Each number is 200 + 30 x the weight over its row's rms, rounded and kept within 0 to 999. Layers, rows and columns count from 0. The size before them is the row's rms in percent of the matrix's.

# layer 2 MLP gate, 256x96, rms 0.136, rows 218-255, columns 0-95
091,202,260,201,172,213,216,226,175,225,209,169,195,158,197,204,209,187,151,166,190,172,195,168,172,249,230,201,210,219,197,219,227,207,180,153,221,145,189,230,213,185,219,252,215,226,205,174,251,169,158,194,187,184,196,221,219,161,200,178,168,172,179,219,226,184,197,158,222,179,191,178,220,268,181,166,184,187,236,170,206,158,193,158,271,191,115,244,225,172,157,134,196,220,224,173,235
067,197,213,182,238,205,198,225,187,225,207,145,214,122,218,220,220,215,174,187,212,191,202,255,218,249,216,183,184,240,172,197,228,231,138,174,189,152,189,260,198,204,173,231,205,171,198,154,221,198,200,191,164,222,197,211,194,209,157,208,141,193,222,160,170,224,240,236,192,200,202,151,153,208,218,230,187,189,173,223,214,153,240,196,177,213,89,209,241,175,157,180,184,188,226,202,172
087,167,184,178,173,180,174,247,177,216,209,185,167,202,197,211,186,213,236,249,184,198,212,189,196,210,239,194,179,214,153,217,202,237,215,154,211,209,180,250,229,222,203,252,222,242,146,195,198,202,215,198,197,227,184,195,138,187,213,135,209,174,128,264,185,253,199,253,209,186,203,169,184,210,195,213,231,161,270,166,209,256,188,180,189,231,181,250,237,262,186,201,225,153,178,213,176
102,202,153,188,166,214,162,214,209,163,226,197,228,171,208,221,188,195,266,232,187,173,142,226,228,277,198,173,150,204,169,189,157,170,250,229,227,156,154,170,239,207,208,191,258,180,184,187,254,218,215,215,186,226,203,193,226,232,184,168,158,155,129,203,223,219,178,221,218,232,187,238,205,189,178,204,221,190,152,208,197,203,204,206,180,202,131,201,207,240,201,247,227,162,211,194,162
106,206,236,229,224,191,185,179,204,216,208,132,191,162,225,237,260,168,192,229,208,131,186,213,170,204,185,198,153,230,190,224,177,182,197,228,218,179,224,189,203,203,193,252,232,199,190,211,245,180,234,185,170,243,206,251,208,205,191,164,202,166,207,162,157,207,205,170,211,236,164,170,207,196,157,217,198,228,226,262,199,154,218,100,201,203,173,190,224,224,164,207,210,190,258,248,255
109,178,210,238,203,241,175,158,179,185,216,194,192,188,223,227,211,207,193,236,196,154,221,217,199,207,247,170,186,272,149,183,188,186,150,245,231,106,227,284,156,239,184,179,205,228,181,167,218,233,210,182,182,209,271,248,198,209,129,190,164,200,191,208,161,202,167,222,189,199,228,203,200,211,212,221,224,178,208,242,182,192,214,183,213,232,189,240,184,178,193,214,241,217,224,214,242
108,205,215,215,220,202,237,179,153,236,122,166,197,166,205,226,166,191,209,198,220,206,214,225,252,204,257,202,209,216,124,224,194,220,159,155,218,161,254,234,187,239,157,203,190,209,221,182,220,245,236,199,174,186,203,240,195,188,167,160,142,221,179,165,177,215,217,229,242,174,182,216,175,201,194,210,115,206,241,222,164,221,202,200,225,179,214,224,224,252,172,180,178,188,251,186,215
093,225,206,179,199,211,210,216,190,220,175,145,126,198,200,282,196,220,173,229,208,179,220,247,215,218,215,198,253,208,171,181,219,200,128,188,227,220,182,201,238,211,213,203,193,235,195,173,226,206,230,271,150,222,188,222,160,165,177,177,158,213,176,223,214,191,168,253,193,189,205,225,201,196,196,249,135,174,220,243,138,247,218,200,142,221,194,212,199,179,216,229,233,207,222,234,161
091,131,210,196,187,201,157,198,130,152,186,197,207,87,193,202,211,211,198,178,212,174,194,195,175,186,166,194,213,223,204,131,231,212,196,198,207,180,197,216,222,218,210,158,252,232,188,198,236,215,123,190,119,174,223,179,223,229,210,205,196,169,168,238,162,226,241,230,192,215,156,210,245,222,191,201,225,207,197,197,198,186,206,198,237,242,209,196,203,199,151,190,256,205,200,170,176
094,150,239,187,200,189,276,217,152,209,157,203,137,158,237,185,252,197,218,168,269,197,188,231,214,199,217,182,193,298,178,195,246,229,195,167,197,202,216,195,242,208,192,204,251,244,146,156,239,199,203,161,202,164,195,213,198,215,166,213,186,189,178,196,221,188,191,205,213,187,169,174,206,201,152,173,149,238,216,207,198,158,180,190,213,151,202,216,218,186,160,172,209,172,203,232,233
103,238,192,185,172,177,208,177,190,194,223,181,183,199,204,200,209,177,160,156,216,196,227,209,161,217,185,183,173,208,217,166,183,157,182,184,199,218,133,200,190,201,235,209,267,196,190,219,190,189,161,187,157,250,253,226,216,214,161,165,206,154,236,219,124,199,216,154,246,186,184,188,250,267,166,188,204,175,241,183,172,200,226,155,250,148,166,239,271,239,177,209,191,191,192,217,211
090,171,231,200,171,214,252,185,185,196,212,184,244,211,194,242,201,137,153,234,215,170,166,224,171,249,210,151,214,256,168,207,250,181,185,203,176,239,241,222,196,197,177,249,285,248,220,223,212,242,226,267,169,213,204,201,260,211,193,222,153,231,139,212,162,192,179,182,183,165,222,158,191,216,191,201,145,195,172,239,228,181,220,198,212,191,183,208,196,180,198,203,199,192,201,227,221
098,190,206,234,181,198,226,205,224,140,196,205,189,181,206,245,254,200,234,111,168,209,208,235,155,255,169,206,215,214,178,203,206,219,219,204,206,214,159,220,274,199,245,165,217,231,200,205,220,193,173,213,173,159,231,177,172,258,197,208,231,129,244,177,192,196,217,194,235,220,226,193,233,182,152,253,228,150,182,201,174,205,192,153,244,191,154,236,236,192,210,227,198,233,211,200,187
098,214,193,150,215,227,232,220,215,162,231,196,209,173,175,185,230,164,220,214,195,194,230,239,152,213,166,174,234,264,199,232,223,184,180,229,202,243,172,232,234,236,216,186,217,152,176,212,192,176,165,181,152,209,228,191,156,238,162,222,209,153,191,184,120,204,220,183,221,194,175,250,211,243,155,212,193,164,193,238,185,231,248,151,208,254,178,224,244,162,194,158,210,212,250,207,183
109,208,189,236,186,210,187,169,187,221,124,164,197,181,192,179,181,228,166,184,183,187,196,194,204,238,232,161,217,258,162,223,196,248,169,183,268,187,208,199,248,253,166,277,199,208,203,187,212,191,208,179,191,205,240,179,230,224,153,200,140,189,204,223,171,223,220,188,259,147,191,135,171,187,187,207,169,182,203,214,227,133,210,178,202,204,170,250,183,190,217,187,238,220,222,238,236
090,213,216,152,190,235,169,257,150,214,179,183,140,186,197,234,142,225,186,184,161,225,224,209,180,177,174,131,128,210,189,131,159,203,199,257,258,202,186,248,144,220,171,168,171,166,187,189,203,168,190,220,199,168,209,218,192,194,202,191,216,216,155,164,173,230,195,237,158,246,192,224,188,199,167,198,221,196,205,248,162,215,178,203,172,219,214,215,190,198,213,197,224,218,244,158,177
099,171,232,195,193,261,226,222,211,277,160,165,197,183,221,259,217,293,209,170,226,217,169,168,223,229,225,216,212,194,210,195,219,215,185,190,196,205,231,205,196,219,194,242,166,155,164,145,225,228,183,190,190,163,210,191,184,149,176,151,157,153,186,150,208,196,173,191,259,248,207,175,205,167,184,163,172,190,202,238,198,165,211,217,159,193,210,261,212,182,202,170,179,211,201,167,231
096,161,249,179,167,207,224,215,160,223,140,198,166,217,192,271,213,258,244,178,195,236,163,215,221,233,172,184,240,218,208,228,270,175,211,159,223,179,172,220,174,200,176,204,214,197,202,171,195,235,153,234,196,201,242,208,193,182,237,202,202,220,136,219,196,219,167,201,203,208,222,155,161,185,243,182,171,195,270,208,192,147,176,215,210,173,172,241,207,188,168,156,248,167,195,164,204
099,223,219,189,207,185,180,201,198,198,195,148,222,171,197,239,241,170,143,144,240,221,194,190,168,262,208,181,195,213,189,250,156,199,186,184,208,148,193,203,206,201,211,201,242,184,206,174,225,163,175,202,165,223,226,196,227,214,169,184,218,202,210,182,102,217,219,158,212,189,147,152,190,250,206,206,160,213,265,198,181,195,184,146,263,185,147,183,218,189,145,181,227,232,225,207,227
104,165,260,231,205,189,217,238,202,221,166,158,226,182,219,248,169,256,185,173,209,195,195,254,214,197,235,183,209,230,150,143,193,213,149,167,210,197,216,240,216,220,228,181,201,220,237,186,216,222,250,197,202,167,188,187,218,230,200,197,212,227,134,177,253,251,179,232,181,210,200,167,165,176,225,215,168,208,178,182,152,150,214,208,211,210,163,248,210,181,204,136,205,119,186,220,185
096,179,211,129,201,161,222,196,199,223,188,203,223,177,212,248,192,232,163,182,240,200,170,224,197,186,244,219,216,246,185,167,157,185,153,227,250,216,210,293,186,212,155,214,216,196,213,141,217,190,200,188,204,230,205,241,199,200,151,205,243,195,187,167,177,214,193,217,179,186,155,229,212,189,233,204,150,228,251,210,153,227,176,191,212,220,187,208,160,156,197,200,206,231,218,297,194
093,138,243,208,240,229,223,242,149,213,193,186,144,200,221,157,246,179,171,180,236,233,208,197,249,220,200,187,214,222,217,199,238,240,180,145,203,177,200,203,173,192,209,235,204,205,192,170,209,211,197,215,210,168,196,230,178,199,147,184,192,161,218,160,198,221,203,182,247,194,200,133,194,221,236,172,217,167,239,168,181,187,261,189,197,149,181,242,223,125,243,192,216,166,188,162,260
091,176,186,222,161,181,225,255,197,175,158,256,197,207,219,211,177,225,216,132,182,217,130,236,150,233,171,187,184,222,187,218,251,208,178,222,235,224,206,182,250,210,238,142,222,244,152,148,222,221,228,244,227,188,202,177,207,198,189,185,199,163,140,199,154,209,212,225,201,193,203,214,245,229,219,263,206,182,210,168,234,219,194,180,206,216,156,231,233,173,176,210,211,179,218,198,142
107,183,193,209,202,172,147,239,184,249,228,184,258,169,211,201,194,193,202,162,216,185,206,227,223,193,188,208,211,242,135,205,190,205,131,212,235,195,216,218,168,253,174,153,164,230,169,203,234,203,178,170,187,173,225,216,210,163,130,162,176,206,197,162,162,199,175,179,200,206,221,212,169,169,235,152,195,214,238,228,183,175,217,183,210,225,200,241,252,165,132,187,177,206,246,274,181
099,211,204,201,208,148,199,186,182,218,221,168,217,188,266,216,215,240,229,191,238,209,117,244,244,216,229,211,207,207,123,189,233,186,216,253,208,167,224,209,173,256,192,195,190,224,199,195,231,183,199,148,191,156,256,213,184,203,162,160,174,156,186,209,157,167,192,200,237,188,196,183,175,187,205,191,119,148,226,213,141,152,196,217,181,174,194,222,230,195,197,213,199,156,215,223,216
105,149,234,201,185,246,200,226,137,225,216,210,180,167,219,202,199,244,249,203,277,194,211,198,202,184,223,117,185,203,212,187,208,243,242,205,204,143,164,186,205,250,199,244,181,208,154,119,260,224,220,237,172,204,187,215,232,204,144,192,208,235,172,193,217,177,214,222,164,272,201,227,203,173,244,183,229,208,180,189,185,175,228,189,204,248,192,197,197,191,203,204,179,195,218,194,182
094,176,265,246,240,186,236,163,195,215,208,171,139,203,191,194,229,197,201,169,293,213,209,184,192,165,234,171,211,236,198,207,272,197,192,161,215,183,102,226,212,231,207,206,226,168,234,164,214,210,182,224,189,240,205,237,237,148,145,217,259,218,217,182,185,216,209,222,201,170,167,214,199,217,254,199,196,246,202,210,221,149,178,199,223,191,196,212,183,196,218,209,177,226,193,220,199
100,161,224,171,167,212,214,167,186,195,239,161,176,190,235,189,200,182,208,137,198,187,214,226,192,223,215,137,186,259,193,203,228,208,188,201,197,200,195,271,223,205,203,185,149,228,234,139,271,212,244,201,225,235,215,223,174,199,188,157,189,187,193,201,194,240,160,208,151,186,228,198,211,181,209,234,221,218,213,202,200,234,191,194,229,228,159,176,292,170,191,119,253,190,207,206,219
095,166,182,163,237,253,281,180,203,244,159,195,215,194,229,200,190,200,193,201,231,232,205,211,247,233,218,221,195,221,137,153,213,166,135,225,179,206,188,200,200,247,187,226,202,204,188,186,199,260,244,184,201,182,242,209,232,210,189,172,218,214,177,224,223,165,216,222,186,222,154,223,192,153,204,139,178,157,186,252,150,184,180,200,182,234,215,270,197,176,177,181,193,208,205,256,170
111,217,235,209,222,192,176,181,189,201,223,187,151,178,210,256,230,204,158,144,199,195,191,189,228,221,180,187,183,201,150,217,205,221,205,149,176,179,215,188,183,217,191,269,245,212,196,220,198,192,186,172,169,266,204,256,203,212,177,165,220,182,203,166,172,176,196,213,203,184,121,211,214,218,230,234,236,210,168,208,244,192,211,118,171,228,147,173,205,228,126,140,219,207,206,248,197
090,174,205,237,112,214,256,143,185,205,224,218,117,190,196,246,212,173,154,164,173,194,204,163,151,218,203,179,195,187,165,195,199,176,209,208,212,198,202,282,199,268,219,182,257,184,204,184,244,225,188,220,170,188,183,229,218,177,227,219,242,205,171,241,147,206,220,219,170,188,170,232,189,221,193,216,234,170,232,208,167,191,185,177,223,193,162,228,191,220,190,203,234,208,233,243,176
105,167,181,219,250,253,201,196,114,215,192,171,171,138,318,201,259,229,220,212,229,209,196,204,210,204,166,202,181,219,226,197,203,243,158,189,223,197,208,194,160,220,210,236,185,201,168,184,228,219,169,187,153,198,211,220,144,195,177,173,142,191,193,165,201,194,198,251,213,195,205,174,152,235,232,190,220,174,184,265,177,211,226,190,189,191,185,210,205,164,200,182,168,169,224,218,186
099,165,206,161,219,202,184,169,189,153,265,196,181,186,201,218,217,170,228,235,212,213,187,230,199,246,208,207,152,191,184,178,211,233,207,180,178,217,205,171,245,234,144,200,227,232,179,206,232,180,241,206,139,204,220,211,144,180,188,165,202,190,235,258,152,166,200,175,205,209,186,180,210,199,167,198,223,211,200,227,200,182,237,145,186,175,131,197,240,202,112,171,178,139,222,222,151
097,215,250,154,183,207,234,152,188,218,161,198,193,164,222,191,209,187,168,169,250,174,185,218,216,229,232,151,208,194,177,147,150,183,152,199,258,205,216,200,179,235,150,211,165,195,248,186,237,227,156,185,195,202,242,274,219,210,192,177,206,189,190,222,160,160,159,232,191,207,172,206,205,235,239,215,215,208,217,183,107,146,205,169,214,204,193,219,239,218,223,207,171,160,214,176,202
100,238,185,173,261,226,258,188,184,213,208,197,215,220,230,226,190,209,224,204,229,228,161,258,239,205,218,183,202,221,190,195,232,173,169,141,201,193,238,207,240,238,238,239,216,150,244,161,179,222,169,182,190,179,226,201,193,215,198,157,188,188,173,237,205,222,198,235,259,279,114,171,209,191,247,179,182,199,207,218,176,175,169,218,197,193,155,189,212,186,195,162,197,178,203,238,263
099,193,220,197,233,256,198,199,186,225,261,145,176,176,197,204,227,257,215,219,233,230,176,212,222,218,238,187,215,230,191,181,159,181,203,237,211,179,203,215,180,208,243,177,219,168,234,210,219,228,164,214,193,176,226,274,185,232,163,158,182,198,139,231,194,218,183,189,217,257,196,255,169,243,205,165,163,186,215,169,183,127,176,159,222,205,181,199,261,217,261,205,228,186,229,181,220
113,198,208,225,186,244,197,205,161,208,186,183,241,165,215,179,205,192,239,187,224,202,192,243,233,215,222,196,187,280,189,123,187,204,135,188,201,151,223,212,151,213,224,215,174,235,243,175,212,211,213,180,178,211,206,219,215,253,196,167,139,230,166,217,197,262,215,223,174,243,213,201,202,179,206,202,209,184,173,220,134,189,190,184,189,283,211,200,206,133,178,190,163,184,260,203,206
101,158,203,193,240,224,217,178,185,264,260,181,209,207,219,232,170,200,200,203,235,195,198,175,203,205,235,176,189,287,203,154,152,205,154,217,198,153,192,168,189,207,228,236,213,200,224,162,210,273,229,198,183,157,201,223,238,198,173,163,218,193,130,194,182,224,180,199,187,173,191,198,175,194,233,196,235,184,199,184,188,174,280,174,263,226,201,258,212,194,165,161,176,170,202,169,201